{"head_dim": 64, "intermediate_size": 704, "norm_place": "pre", "positions": "rope", "qk_norm": true, "attn_scale": 0.125, "learning_rate": 0.00617, "decay_fraction": 1.0}
Each number is 128 + 32 x the weight over its row's rms, rounded and kept within 0 to 255. Layers, rows and columns count from 0. Numbers have three digits each. The size before them is the row's rms in percent of the matrix's.

# gate: layer 3 MLP gate, 704x256, rms 0.166, rows 118-135, columns 0-255
# up: layer 3 MLP up, 704x256, rms 0.169, rows 118-135, columns 0-255
# down: layer 3 MLP down (transposed), 704x256, rms 0.157, rows 118-135, columns 0-255
gate118 103:119169142157141151110080147098148108132119107119171165138120108089122098157143105103120116153135115186145164152107176114127173117125109145158125133116139121052185112133165093111143100132096148114141137108144131073153130130127100144153114162215159138119137155205098100112145125148141156121111152158116187126150133080189121094151123145127043132131134120114123155092141116130141132127183138086100107079140081087175104113058179157128107121086140066106128140101175141127151138121158199116138100167186130108139125103082180058152122097168122144125097148067064150134200144144061164136074109090173116125094172206087115129175143143153088083115141146130100176152103091063163098082109117050136117100156040123126117099091094137229149121195117126119137152169119098172130074158131127
up118 103:142141123099130152131089143160253128125096164114152107121178124112118136153108126168156160135116117134162137128108089143137112127135107072106083104031171165154197094137164102146090133085149106084181088109182108106099103095117183141157141102088196142128088131157132110137097143144144127135127130141138099154117123149200124122132083126142122111102153122100092103125054133079132096105192111137100057063127115050123138100115178126055121135087113068118166096113161165100121137091082166076171132108175133202120125133141139098156117062179112098105107109095149092171147146109125138098169152091138094077117142119152189112125150181156121064142179187104087137101113098089129124176105092136133095109156131146088133147093103130167119098126086165102142134126197060134159081086132147
down118 101:114124152132067129165096106153134159087133086120136179137110099132165157122107146187140080115187122087122131129105168096155113169115131156142120158117108059087178108076112112087137105120144154121140150177121109121184130128140023150115074167172109176116173129088142123192195080164114122109098102176071157117150100095093154164108159093147101141078134100155134132130143161103112131124071145134089097128162157153102131160115105103151151128104101103085146127124153119030211086123168062183127103145106134067142076105103140123083188094096169128210142134085140118076118119113125126114099133144172117140140147168122116054170106136111157178103058127104174141139205165149116138157126127125156156133091112072119097106115119142086084157158120110150118133123146107123169058088088077
gate119 101:161124081151160135139176071125139194058156118098160117086062094141165077065125141148108092104127063112152167119090180161147132131177139102083108093095066057070130150127100102136124171108113110121077104126133147141130088175173099172118144108079118117116121136109069118105174147113149119084110106162158164135118170087112103062124105088149133036179115110103117138134084089093199180099117104133151174083120153065165114066130208085142145141121161098178147109109117147161124153141147148129144131111084111161073124118115130122128131122124171147122135174144161131079114141068094138096160168096077144092096088131128131174130159117147146173091180148141117140102091124120157115149106083179087158098164163105154126113105136116146054180183113117123151130074193115148144094120097162
up119 101:129147101135124100180083095086179096098194130149131053132106181103142121107057114178160156138123141121202151149100108123151105146120151114107207168151156090133153149126146095085137129057158087082127137117149162114171112096186115174068109164144146179090100138107145123206104089139136147146134136171176112114089119192166100154142203137148077161134148144116124123176115126086071049089128167105120168139140138131159110092132101176118129148149074144147147105157117110130226065123089130137165157122164139139116074163101123093077145113125145112098132107121122097141153099137149124113128117119155133151141119166107123095127151125106091118114119110140125061127132128149142144149135122053204167145128142135118071164169175163097050140087172193063158184142108148132066122144166111
down119 101:095184155141113150129144142090145107091116139162111155111147117172126156113125116158133161127073118067083142136112145166152090115093185156174151085166045066143122112165100111131088190169077104161107071178119148154151105147138138176147143149191194102126059076128129156111142098150135108105166193123115206099113146143118057172061141176116110111102136162113128127129158092151162138130131086140191092129172142085107119118142111105135131169192170112165123081114142165151082205186135058144060143098160118116149125180165094115143131133156117144157167178130127147188129164144169158093143105122118072122083163064112143141148103145143154116143129151158114083130176134121090139143146158138122118113118109146086066105159150150167171125165073114095141153142105118127135078039110166
gate120 096:111128126148127129124113118148151048143162186040119117105126118084112146162103113137121104163138103122149151153168129139163156166178103128123109199154138080130131103133176162116134161132161143134149107116113128092166085084129122135116128134069211103088159148093103088157125096145179141131140164132158068148147093128202113113210170100133088115123125161067121143095062175139070104147121125119099108120111110172029101144120140108066115135067081166106114119163167104060174126167125082104079151091108163129144093126129076116168122177077193161090139080108165132133164169159103101105118155064142150172141119131113125114082195163141148103167096146193169151155125133060139125162105146138092099160113119130109097156177169115146122143068127139113178155112176174119139119077154120
up120 099:129124175115095129135076115088113174127165177137118143166117111093146148166189152105162139119114131178105125097128116166099103093163095127125122122153095168202151131146103106118147080064098138109126116071149121114113099106036085120190065168165092199164123099157176128098150075099142099101145148071136170133098081177103128145171122099168103154132113080142129128136143122197149147154133081134144115101135124171128174179077125130076095159152181111105128124101099123124150028132202112092149059130132114182075144154155161171137126165150072172099121120096143126136076108120165172093186099117096080099144124107139168153116128159100111073107151128108102129119147156185097110085122163188159131085135129115069151137154127175128187124133085094147101097131093147137185126164064122
down120 095:090099134110121138075116098105139075090176051110138101133100133117173082108129139081156117214076118092084121099106112162099075134180083168098129139166129113124165103049186116092132111103125135064117105173088082150124207136126153117156124094103088122139157087061170142149162179103155170111125137130165105144148125164160098141124127198136107169109082081132085164116146113086153136073129126144134096163156166095130160080127132166152117122147180128125152124119177094086201114125080118107117131104127132162115124159106152168119161134165097124053119171144103158126164152101147154088177123126119157141156144108158082199205151151121102130062197112094154135065108093173139128137054102136154092134135158098149119088108145107170110118131090103127143178184174110137184114110108160
gate121 093:123144121155120109149095125182140128142107093135109135175075136107173176114108087165061142074199116122137173125125166160169088143129099129097105121115138106089137173105165148153113139168165175143129104123128149161131110152144137110119184126122124148075147130164073146169084149048175154152105204049136135082125108136089115172161113207129151114132136125136131150132129172111139103171154138151106120119114110165106063099186112149113146163138168138161132159134097123108106154116153090201120168121140091083086145140119125121161117049124131150186141131136142124032201141177156097114110174150083123145110113107073161158157143141095201103148108080170114172131073157131184099171143125140130116121141194083161186144178147105084110104128094105111135150144145057133070103206120176
up121 104:121177180217113108139069171195162109146106088116116138140179177089145109110119117161068087184112156065134159111116114135154111094124090149097123134228124160153098133120098156105114128136137150146077133150144182081193153137144128061152137171118113117151108137137056195113106204127192127174100188126142184071131130122052100132145111086132191155157178089125174134088127134146152159091112151184107107177121148182193023114146107096148128151113091154116110126139074102128124148103137089137105115151123156155115070095141105089115106067127110135142124183131156137072135107134112115051107187183111131154133094140115154095135156119089137119123118161144120134103112104098134126126126133140142108116127054120133128137171067171106123096166147107104152142134136091100110118131130173
down121 105:143071160158200112147130156166098143123149113112143101114127093142140184107107134177074115129142129140137096074141097142106156104145193139160123083080078093160134078078151085143108118104073158141135131124142080123160121172100039165100153130097120159161147152153112091153106184080142156102097118158122180110123069193119085147133135145144148132146119077111176116128194161182118180151098123134165080146112103107160182123137118097131172129158056093091176116133114069131127110122157153135036107137056174122092136142167124103125153140048106086127118127182106129088119147159121121157171163201135154092087132062054115140112084087102166138132142127179129102075169162096149133102112118127165072168146111145112159094142051169107101106125131086136108150140166137101171115138155144
gate122 102:162123163117079084126141094038119086143113164129105138098079134060151126118136137187130131146084105100129102076136144132157093117107137138138194085213129122148075145111141170093163118119135100146152138058167164177142180112150078122109121137105071123156091104125158129144185111164169153060120104136206129091126123077161172082108161078114156130126126121141133113170162108105147143174138199096183095116122115135137142131119114167164187134126118203130121157127093113169153178092122172093159104195107165095138126133139119128124148204153169180140180162128089135195088145081136141188143114155149155101129117163064163107082123132125175114146055124121095159090125135117102131116136197109126139066126100074130139174184174111116146104158161109119116130171161137163109100122111075
up122 096:114108145126104130129105116165101118143093115077088106100131110075081118140142129161174138084152051062131125086116107068205131118158130122113108107135091065094122123098097083207089163056129206108140121157127159140111130087158103096140098128158094139124110171047148142096151190108137181090131189143139110157139175148164127156106102095125146185142115163055074141145157132104146101103130128190109133171114085185176126101161082104142103112141141109193116156118091112165130137155143102122149124143141140105123150138103132123101079112143180117176095161152080152186139171102137140129122118114154098127150126076163179111154064038133145152125148148116151135143118146123080168149138192078114130074085100107144162125089149142110145129131154096114083198179138108057201103121105166
down122 101:133192188132130127154166139117085087120105134138130110133129138099110114143090081100120083133101115138197136124180115127124119187104140092153143139109120177150176161116125206087114140053155110128116082187082128101179177187116134153130171132109216110101166062140123133139122076100165129154116093168127165163117135150060117096126104160114131125179127089136188134128119154184125165119130144120112166162119198129140111106143189130136129123099123088061160192186099142154123110146102092133142107121152183142162108104074167132175156119107114184121158115162196140103081092140084069158127159073120118098142103116134121108115177179096153069145147130107165113093162143119124077101108061131138172136168079144122102164178085132070124225141138142142150143083173085172159123106127133
gate123 100:107162193082132115104115073093129136079139131058169113146162151092150098129139178135204124104133102146161144140157107075193166097140091132115177189170175088058087140079107094143143163127129120163121132131105139140207075154139155143139135119169168167117068124108076089108096110103150146114102082154092124108096139151130156116112133142136170125155154052122150113111123129107109143144074119157083053134165108143104156143153145145195122142162098119162170075154153158137179093131100099113160067089111110105153134120166066067134160101093164121082142090130115155151153078118163163171077105153130147160130091094176141149140117110145180120108123129153107058169185104187170171147092059117184079169124152145120142120145065162155146157107086116101153107142098175112087108119135097
up123 103:134083087105109102174106176063147067180083137102115165132155085130091105139080158158178100136131126080127079127172114127130143159106121107077157144088102136183166126107152146107147106150125121111090099148159147148088115111142079116128072115115107161146128121134072176141115020131118112165133130129083116080075138128093136086086100133107104178140154136178136129090109148152193101079158116091128114177117129113133134165119092154110097090138077112095124104136146172125112111179163186163145176152174167130145163107115133112110131060099108151153130133124067085141101146040138107097129188084117099068097168100146189117092131175143138138091158114105106128025162115163119113063133100149140124076126068066118112078109130147125123166136124059100113140111109131100173195160178155
down123 104:160104160138162119096171091128095129132149102122125130113120117115142202104089237128091134132132186133093114167170143140191064097105183143198143174200101167167070131123134108078135122120116074139112111117095187145133107132117089110159134099159152190070089145074160123230091127117158098138126110138129184107120100118186109078167132098117104153194130118152135076128109120081095175072080132097109106154156101041102080115097091169118127134156116155067119135100170125091097093150115125144109119137157146189127144113103164074092111095142121160125098168157161171190122134151155098117120180079124129102070121103148159137168144165167136155099095146094064125086085136105159125151151136108118155087133099144104139119101118147165153105143112108173141140177142171156103097174124157
gate124 103:120153134088114176116151092138131140165192129089134162109109161099148159142129098089137176137114112101157126156096135176136104140123192081161127111158101125107084110145139143120148119151188161132095104098129141092160041189212131162162166077142104172168160051157156151081144141177130171148155202148076121105117168160099080146109148097183095157156139085094166146122104140102114096075149124162107151162164144119158173084127120153108161038141164158107141160111118179157154172123069130112131102117103160077136130130109107120149120085140152146147110075155129124122141084104204125114106152057089090115093137121083146122165129130071152118128168097109108203163076166120122111171137115100097127152168146169145076114112071129094184088112084081128160060101127145188114160151096123
up124 101:114173141126113125075174103127100140157141153144101166105136153121175196177170116055101159146119112110132075164179150143113122177145147103117166110205105175119095072102128107107173079115227137127081128130141140127129084112140155104113138069134178166154166146177118132123151112170197111157103102112110137132171120116131101111178181166186142203059187099128127162149185162138093159086121122134148179141209173098111104187155106100086167056114139093145084068103143130131123136137103155136084165147111097133114140204167101097178109158126136127150135192092145123095146150090150104051147152145148140085120127166129163112160148136134196123189137077182125121156096119156111116128130118127146087154114127121122114149113158163150128100135081124169129115094154136104101095093194134
down124 102:091146065147141107187106093071097162096123118138110177156130149146160116130100051132161160135155171117125135158114190196148157084121131074127097174124168089046129105150107125086121170117064099137181146155143091144138119190189145121123124102128210073156180147104094106087119166177146121095101136149142046131133088100075097136078160169148131080091188120111119129174105114136145194140190128177124109154144085147091084126062146125169119107156174118154095131217132100155087145171158083132102099125128157129137153158074186149100119111139154159127135121092120153082111112133142164168113123079104136115115130084145133172115150126166083111089155124081093178081124112146110116122139154121165152130179074139121155067103151131178110118114143136150111133134146138188138120157064093
gate125 102:149084169157148069096077119089157141144091079153109110052161157166140086129130122133144130107136075144149089103095132081107104083122076081155184073154130181142130115187097193168167121093101059061088115083119163100153085122131109167140153198082145124145139191099152120126089130150168169182148085104140167145142138107096116102144159149122126171154099157095192115067111109132153124137125113181162098134126079121137098119160078132153147150145119119109136108128159124145181114116129123136192112095201103150124073168152139128158165104146137091080127083078213107131154155170110107088110089107172102048116145105125099098186143119148104121124123127144167141204120128123143129101096094146162143153096151135199191093063163125129125140166115108133162090156151110119111167103159177
up125 101:104114134072109159131140177161179123097174065155134102204169157076138076122133200105149121150134152143096114180087162112114145137175149090136163135103121115139064202143111119100111125082130112125096125154141150068162109087162158106157129170081110138144136132134114133156118128143224121193195139148100148138134122130132105160099143105161103097076147124163129108084097112141099078130200139139126085121108167140104149129097149176127157192125132114158104145123093131121114142207156090119147161150144125147124143075068121092131121125124164097064146162163178088111160119146117125093139157153153163156140029064083081145078116096146126126123182080093164105115180081098140168099152091151124155176125109135155170215148070165112092111191148121108102149124143168134144178128126173
down125 106:151134157152125147129093121153145056103122142148099097117123167164165157119120114126198139111132147178121094109083128122117130105107102096116114120145080100179132170104116145113136117090115041084164182125116160111121134143120151094101146149181135097163122134094103158115128132147153146131102140140160106149092148083082067131174179094119162168178194085131139109095159088139129144081066131141076150164106114078115096070136142161183114127161062142137103215156145117114051129115140172129157120084086141185180138174117136115109096128160149140155108106031166168187113099113067119088160159146128089195139165104111137141082178198148072107151125087163143122152032091130164108157126190101112112171131097118124158114083126153152123115166123057147153121101166088156150127145113168
gate126 100:103100129113081137085122182077093119046153097154129133103126155110122132101161148121075100092050145158167039071199107157116131165117139155126056125138149081186114046131155150145132122155105139128196131124171116163147130140128074128144142107127166131180184051089084137169158144111092112191116104114160107158120087107131132118103110133128116103141190131164137068160144121173164135101128133208125096116160074117098197131147087113078110158157114085121105213097134135178118075135127088128111145117104089111123114107135133114107096069147139114125106142101176108191181114131103119136113182130125139134124115089210120127079094130090119136042173100117133102155139159098104157130105094151092124101141133120153127098117100079122141090136082156098079157083154087123069112133108127
up126 101:175135090077116149084134101134151156093085083153136107149058115085099112141105151066101096099194110136120084083149112130130102146137106162082184171122091073105137099076158111152092131160118141137087104140142099117097102167134092128101142127098124144167148123133031152113177093160126156143081101141114122155073152111149140151151135139136129071140161127114169084137129135147160095137128161101147098137133145179083188120144116064123134137111129087100113158096107159154069086132099086163126152095123134154143106101184095141045144133107061142135117138064141099203096171144221110135081102146104148178185094053151148184128083104135064145088101113077104087135125119166128131135139117150137123141131146158148134129174102149180118150102060131156020134127113101107081082150132092
down126 102:170050167060146097135156140165094142122141108053110149096097100093129085131154115098124165149116127142112128087152146120130139101169113129116077163086126141193107110133164145126116116115156165127179169112089154083188204132141081131127079150123172173160140157093074070114139145114118144179109097107155099165120107074188129097099102105140105119113133087165140137134102148122163116108129204132171161186137172114141208134105067187097105121131127159076077106068102141182107084170133124153164108116096090112091129124068132129075095171106118085207114074129147104135123169151143118111120128104125117101077106079119082085093127130080081148119143084077095113098121158103060138081100096102104175118151153117127091093133174081159093113111102169133120178108177112170120154076143152
gate127 106:158055121113143098133074109135152182073111188069092137157154159096083132108136126112129173142140138178116075105131101092143144114093123177139090179114127150156131141149137066084153163161078069129125102148074132141116048125105123120110167165163142122151112159162118142129142124114117109124183166101070155120120172153144112147164084061158132115116162078144153130168187112089093131149103106057144164145117130133101079137197142143194133125168137150144101099120143124146067114120159141130139141093096134195118129143170144139095102039098138167172137119159088123140157122157095161178092125199115134111109167147118065126084099077107131083094156182054153128140127166154130156119133125181151062089093156081158107092162097091075135063123077163151135196115123152119131141167150097
up127 104:167080167148091068134132153144168202170140186128104184173133140138139104133155139115127167146063112174089145078142131138173223120128114174176088162089152165147164123141169088115084141119104064167132053173105157155129141120082120154099168134147159105133131152169125135134177137150104203085122150123089138143163150108135119128127078153204127106132141132150113165131198122102079112109070123095154160151148146212138093163149144095148143142165132116182154117127160116184085093085146139138136157144094143169123182121134119161104090084099112125106108130120066171143075145160114191163085126165098082029089119149129112158123122118133143085126141129102137158158134162116146183111172168146145070054104092104096105100099062138112119076140127115128160143101122109091153114141154103
down127 102:131151145146173170082093139084086118105143158141145118090114143145128093134170100109140130107164081117101134128152163114145098160154126142214119134135082103117132098091135142149139151139159171113135111082106103077164135101135122136135149123025118103152162162124039122145051103101141104132173148083140125175183144148123197130096108157096116159110101104160095118101140161171162111128111143117118106151105120099174097107096199144128097099103136052156185071089060132124068125123131168079190122121090119156146099162115071153147152112117117155171059145109094121085190139109174085094087132126079142165151141104121116085089106138145086127119133164195131155149128160111096104101156108120117132160114177123074151151168104085112094133103180166114095078116113147210026160068121146
gate128 102:133170133111126137099141177083103077139121134121115130101113140137137147113126144109078135111139130118147070141130123118119052140142167104142121164115171103081106142089096052167132134210136085138135163140112142118101108137132126119193102142096141172177094161104161127157206110137099131105163105168177095140085156074141101095134139168121139162160163078086056096085181120129092124139091093148120098173136206111124131087152144049142091191094092135116117088131118096078119106108148126089128134088154091158117088145173144144218095142153139099181088151180142123167070133171195191132128130098109069142138072140151096168132096151137177114188111073127102184143144177114106144129179099114121169167115120109147142152119127107073121111079132123188044091160103110126096130082140100
up128 106:137166200101107169072132101162155126142130126139143073152123162134122108107121124159126121144119136127083209118106160192145144089118139146193126150161124123149169141098128124118087138074127167086147109096157089088104207118123099128132158143123142121130131146140163100144095130106118098167114138116127174184099062148162158137058079117139072071114137045113142154144149105139116120138136144132140158136178069071065167168134118174129129075088142130206179198107095161130130186142092099167138097058159138157143150139124144149119141135129180134147152130102113082138127083094162062054123134104097163189082140176135097115136125119129129060158103130126119114069184126165083099171131131137119104149083233157145145126099110105123157171142090081116160181111086156192131123147126102
down128 103:090141115136110073090113139166116125148108121149127116162098082164132142149129090137067140133116087151133128131165184111150083072105116102180112073111147156063100182117095112180134141104153122103122140111099131142084097187113092144082147157157166100168149109158121164082132137047169181236105178107211132112126133108104142164123180099130122056153126112076159160083176072130113149121092187153212156130144146136108108156162122099102118143140106122134138182161111082190136176153121063122154106080086133094141141176160108184123128136159124136073129172177169088151122136141090153112144048132177102134097183100119073124127185151101135082094108111132153092117080167103169086153117127119156165099095124099106127094128174117156140125155117132119146093101165162174085144123124093
gate129 097:147141095100152186156118106147139157086136176153171151160132108113099167183140113107096151132095108111173154091128116118108097155126174182184130111144139071150129153145075117088115118115141130135060096192133038119167191130158077149073130157178088163109092135125141107100089151135195094119146123137110199151091120088149159146115128142119122147204111206114214137133103130079103137157127127093162124147198131061088123139113109135089149118113137140143134169088098143150132106143125103081133144122107163153157121197158105068213180150150190124160122109183116068158151115148172166192137148102136148134134118138163159129132110186102119086106167173111180124100115158109139164105107149144154180141119150147106144149152139133113122171220108106205123096099112162073143113099118130
up129 090:134086121162175147148115141111099116164164120097152109080159100144109137106131100170124106111121178107140127152175111084147133159148121099053102142124080118105099159115147130125148081111112121117161094043104107169163105130081124118209158088079109127125151143131076094203095067125089134076130123096123096179171144140140084095093160121091151143079114117102119144108136065116116069085147087091142114115158102137142118133157087136107138100156118167099140120183133080144156203073183132164163105123193183169160093129103166174139113125087093149165165095108163151134144136120133131089149161164175134108088098098103160094166121109117128171199138085065087145141116150145112103134112123135121094112069090061172093149107109104133046107060199115056122172138084146141122147149190143
down129 097:132144139143110091125111190126121146096079142132142127129184152169133137096134096112151150186084133142087138226176094079153152136099116081023146100166065150106032100142123160123125150120170114139137153167126127161150121204123101116111093153105125142149110152115147181154104172162136114174123122112124077168124108183149121173129105152089174126156141173170113148128140051084135147131062122137114111115125141121159158132126091116249163079147184096108103076165105131092111174131144136135097187161187134066134051104116151169113106120147091116129141150100100131128146148136138109123096172165088166187115142137144165089118123050066152153161179124155148104132126130088121161098121153060154147134083117129133172110139136098156124150131114121125156129118132102122079103160123049
gate130 104:138157134062194121170145128116134141152103089177169124163109150167104122082163076085189120144080125185107087182153173162104080122129098149118141150115109095072114171067127071074093036081117146133149181133032123114118162182121156150129100106143136143142121135177123111159159161081143120065132083142194137107085143150112180136073116130097085083131066127127144111122106126120124097080121136106141085135167145156151079116144103181161099127162077091137184162096125141096099144142113096113101086099082093131097153062117178139129201132121084154118168125133132155094099141135180149138091144137119149128165115063109112112075185132149088125134116119087092081128101147135103173160094147127125100153132187099173130181135077095098140104148106072107141120150159084173137127144140169
up130 103:120159069087103074104084129066161171131175140111126130098141079102127121159151159180074145150155091143080207125101076103125109133065131134134083075108094147150182104120189106120158153112082140192109150161153192134108114131143125111130103112136110124120117067109141206144150136133082141136152142095111174167192104098164087137136135070082143138118118185174088125127162111099123108109110128079087159131133122116065163141104151096113138061157107116089070161177178142175119104157187148101145115143140117084122142112164116106072059112195131116126108080090145074152116106114103091097126105125127135109076096134106163125141131123129104095093122116117103083158165125137152153046084089108139119067102072156066137138143135164120101191110120168155040148143082118170113125145123083
down130 099:125134143167153135065083134165166113077073122166087168150088205099121148167126133155157118148153136114111090101168141101130060096160170117152091185061071123103156179054141105136138081120139150123105135110077088164118151199103164196112170138151107080158123148128110125108106127143104170092099144158168103109129142057148128115114114107124189131099184142086156113125124114113155119124134088127182132144105107150155139128180175169089186132159077122143088140057137116130173143101113228162096171138174082099123117146169159108140145150130141105136112143150064155148135123153121122142151090189147121181134068133085197150069118138166098134157124154101131093157122087101082158107092140141056169117168147091094178167085132122147162131094133097122159118173173078129117094125130164
gate131 094:111097118120115135123111155161098148131084094149109150165121139106190185156163127175117162137133131129096098104157094139129114184152138169103122144117090163082098126139132159091137188165147104114148125135096108162137085127197117084157118100097161098198122097163176131108121135186100118135129098179187111140116085154160142138122095155044155191111162138101148158218124137110168132131156090130174126174111163124128222146091159079141110078118147133163050074130123063124110118125128138119145179137112117165063087160140125066173174100116200172180152070122127147177163141113159143028096116114132158098124097124097157182108147123092067180161133111129150132114123145146133147157122143146102121145107189179109178166126148135101174147177140170178094110098109125182112124152115105
up131 094:147147158142099121163111105132122172134139109132136106145119140142122110104079075092111141122137183072146132165179152070107089066123079103160132152140122093175099149139124122133161132138145108153136153157114202091116125075086124145095145046167141078096177164066074113113115136109150135157160178132119122066119134106102078161199123096125110097158116098142130136106147074155124111103080158161162118123178127072164096180099102127091154069147134077166149193150156136098116167159132145131096079117174127107133172117082162122158115146146152128185118110119143102116116127120119129098171170104114151182155144135137143118178145133196138098117078096094139173149113097193054142102075085190063134114130123092111130109129138140179075109087112155026177116171134126124054120084169194
down131 092:111140103086129084153208091145092112118161124144112116139131154110141162157083122097171139232165109113111096159180075139153086135136098177111118108129088121146076062165116110158180121119141095118194164146131143136100118153158151146095089093051115168094140130156121168175153149135116125111122133086099151122060110143078078147117130166144171113117104083103110125142133129115132117135128106140171131094105156130116162182134137126198063110159165142203061123124136126102141196111169092143178158183107127124101115133117134124104144132129168083132145124132069126120094104109171112109144136075114104140125102166119115124075170106128124159113198090181083141084102246097151099175110129103142089107147147123160108131137128135169084082119199134166171112115113106177210137174065104
gate132 112:126177181146091097184149146126131175100133147137112146084112122133152160168127120153160119187103127157127179150149138098119127099104095123130146158035151183090101056083111151148078167139105150094125107089150122182059171063142109140200099152158098116129125087117151110099143219172155090068044135083111158139067133117158112157063128176111129103130094171140116147125183145124116143091131135091133084104136128113175165183070155094164101132165141124156173096149130073166105088117096083115112101142122134108139118137152122118083112130115100104118156135188134080164099097175147151122117107148129132136103158124087085120076080120134161077141108104188182111091138128155125097160183121138120161122134156117099093101125136144171220112114087148155110176089156119097174161069091174
up132 101:145114125081114096112109123133125115113148100181082094121186170119085191211129106170141094130150106119156104108116088153106175137126060136115167118157187126154164151133160185072121104128147147145110094101143125123110098108137117148156129114131173179154101161157208141122155143116131056161123117145109082165067146116109171088166153170142143104127187136158136103124098110111088105115110141133195026130161176143066154108101129133141116098109074154149172116045119097098134102105165147141127120082105189127130113110175154117073112147099163143073108132180115113086160133077125148166166075113176104106092056202171133093083121132105124123092137170151119146163158160080114147115116139093163095124088141144192124132146164184136100144162159201133153079137088089173142098165150137
down132 096:166109196106131176122129101129074135139159096073141089143114117103125106167191123119098132107043142153107176132144146160142090097156122071171091113097199054159102105130168121148127124126138145093173162166082170042128114152151137164109126090163101073110134104157134089141179161092132168120126194169153137129175149155117170112113133147145114176128136149117150080153089122098132137111082082148098120193168054174091098147110145176103177147157165112089069121114118147123111150140182152174113128093130151172174110178069169156137087124159150158163089148098152147159072122159171151055083158091114128101100094160136089148153151183134122149154087150105087164079119082134115127101128146130118126110167176115088141188108051145101104119119113197087101112140114127113155110142135176
gate133 103:176096138091156156057138078206119146143157141166092109166102086158125134163092167137105172089141153073116118133159155148146158125132158136110163140093124158075094155103128118178070234147177150136154126100153089115116114173126111132144188100128108140190126103159162117129146150087160146103153188154098088117114130126135119143118061127141100106160198158117154188142137080154116134140083153192186091146099125127151179138122069130148183129129164136154165091141101161106097110159177148163109146169116098144102120173131146159093160094070124130134120125193166143134057154136140144143092127139144122169134113154145161070077100158107096105128181105117169152165162066183154151140135148183090161136045142123158094088079161085159146140162140101135063123181118128188126077141131120
up133 101:127107154182152068125162132155113134096105190101141113112118088090167204111128086114106161118116052132078144117130090150130095111176171169171123196145170146160148159197157139147124135082075141158178136095126094191123124122125143110101138192102106098119112068097136050166136120149110125160097140092078164113120148116114081165068130165116119153125084063136050164078152129102086098166133117181160126104134123116133152077145107100123152066167145156097067192104123112208126120149093095145123130133132115159140139138080151137119117133116140126096125062096127116145077112094102116061077139196113137092144094160127128109144126104157119130145115133142196173125085136138082173091164175099127159149103115083129110156100072107126075125129140065071088099141102108090180167095132149
down133 101:165131130122181210103111148119117145095149142145124123140116153157106119119123099164202118174147194106112136116126140123091217147153119124137103146128200082144112130119108091111165166085062152111100202127147097029141128126151110153143109132110122161081071141157107169167136102135128127155138145131189117176111131122131141139139138155144128091133111149139180215131141112066150174172144136111121133132183141120107083150171095152207159151109107110144155147145140141150067113089204103122157155096129159188144176170104152094119106153133166162170154102127153099141091128136096133145122123064077084100104108055141163146105164181173120154112097077075119148112078158209122115148115122147166151163141136121112115168139172133154082170138100129070107112113143034160088083129128177
gate134 103:081169143174134123135129146162095143125149221120122101105138162134152135124193182103155156104131097141115114121127153144152162120147133118132116091136139053119153149155098112139127168106121091119131139120107117111173077135138183136116143109152183101100111143130115076105177090126104139171150103104153138067082101113111131141110142139067163049122138159102051112101090069089133142147116115176158139208119184097122139138104147099075064104122149114131127150128140127153108102156150102078166131081139125105116109159127117144147121019078107143101095128146089175129163084129107068142117139136129051104151096133122048134117088108132099164119159160049153160081086136147126193152132114162123124114074119120177137132101086113167132109081107093098188151144101163077137129139250059
up134 111:096126123142127168136181174219079140147103103142165166166163165123127086097137191106153124202083111165141086098113159124173123159143115113125075104116175120061131108156099113131141135113142052145118124145104090064168107146149094125139118172114186129092127119149140152073078132102146129124127138093187165151085147169154121192084106051097105103127131118159102124064158147150129089089126109152185152110128118110143112167118126105099116108172104165096144167159120118158166105166165113124168154073115088073137156145142111162108120106120104122090107139127143193143187145128134124115115126129154108102191133133167028103092145084127120181155127171132099122134073179136172139136150089112120156165099119113163178083123097101162107127140078137109207144128110203093131206114143046
down134 107:157143139169094179118094085084124148146132133175112120127131122112131154181087157070195045139158163116167100123112159131132183135114111124121148181126129146157127108112150123135083098229101111144138136137138124099105082195150148121059083199164122085153131159182124197129140128080129121161080108130129105075119104136119156121104137150110078032115117084074121120137088108122130211094119138136099140148113135198112120124138128087121152091150117090132089113074099139143135077122077037101127158131132140134137104043119182065102140125161112129124080101140130130100103157057087132112108095118122141109086179068152123079095107156109106120170134122126170111103088130173066097156109086129135109125104111111203130084158111074153161166120157149122105165067104149106105121096116112
gate135 105:206150164073157094097148102109114121089130152094116130152129127101147093114164148109130139182087131105140169089162128119162122170156202103093135113147063166156106127085123129122191139138125145110135134168138093112090108144160133079152170060115147093136106089138172122171175110112151187142117103133153062115119137110158113129102131116121116110122121099123134190116174121174136118170123127179129170051103142203159137110113158106122089146086166134181121120144073082147122134181128137213126106146106159132159121191183120190121049139152094100049085133114099073083109127087088089077062176108147049124159076133124076106144078085151154117121134146108140132148176178141117121114149054126147097108108142144128161144119178153110103119089133132124121191204128118136156146103183148
up135 108:180189171128118079097117141085118113064112135161134154172145123154126165183169126063155157183104203091162155117110128132064142151203135110102093143100154144125118115108147133139133102138218163134105163163184129142141160146114106137132142076193130077151085059199150115087194168113140169132160080136186085130144132105142166112103127141127088096101108151124118173104128105108130133127153195142109168058140164176146208105107119148120043094092149106201073115172102087173101122176098211173117052167106178155130140155178114068076131131114111123122097135147147124102135135117115126116108190128126112115141098120109120122130137102159101108119106141097157061131157119113116140159117086106190096104151099129077155114149162150156139146130119105104143171146122138132162148118135142
down135 103:151122139120150128114115107073152121138086098149092127172150125105064198113090119085132096081101103104157137134141110144147120091118162088107132142122149142101182110126081192139119087069138113097177119150147115140165158176116117104086130145063115141051157154144111125138085052151127152113134113064104174125137120118155099097056106189169074120116073166108098192142069117085165099129135069077157167185077127185176169123127114126113074143053101150110107100145141129094157130100154145115115133188142079102094150080137138135158134167164168138172156170124108127114142128182150085092136148167155099100143027137170122139157106113081112107158110163095094142165118119171112119208142142130112120132098147096127117070121090119115180125150086127112096152149107046121153139173175161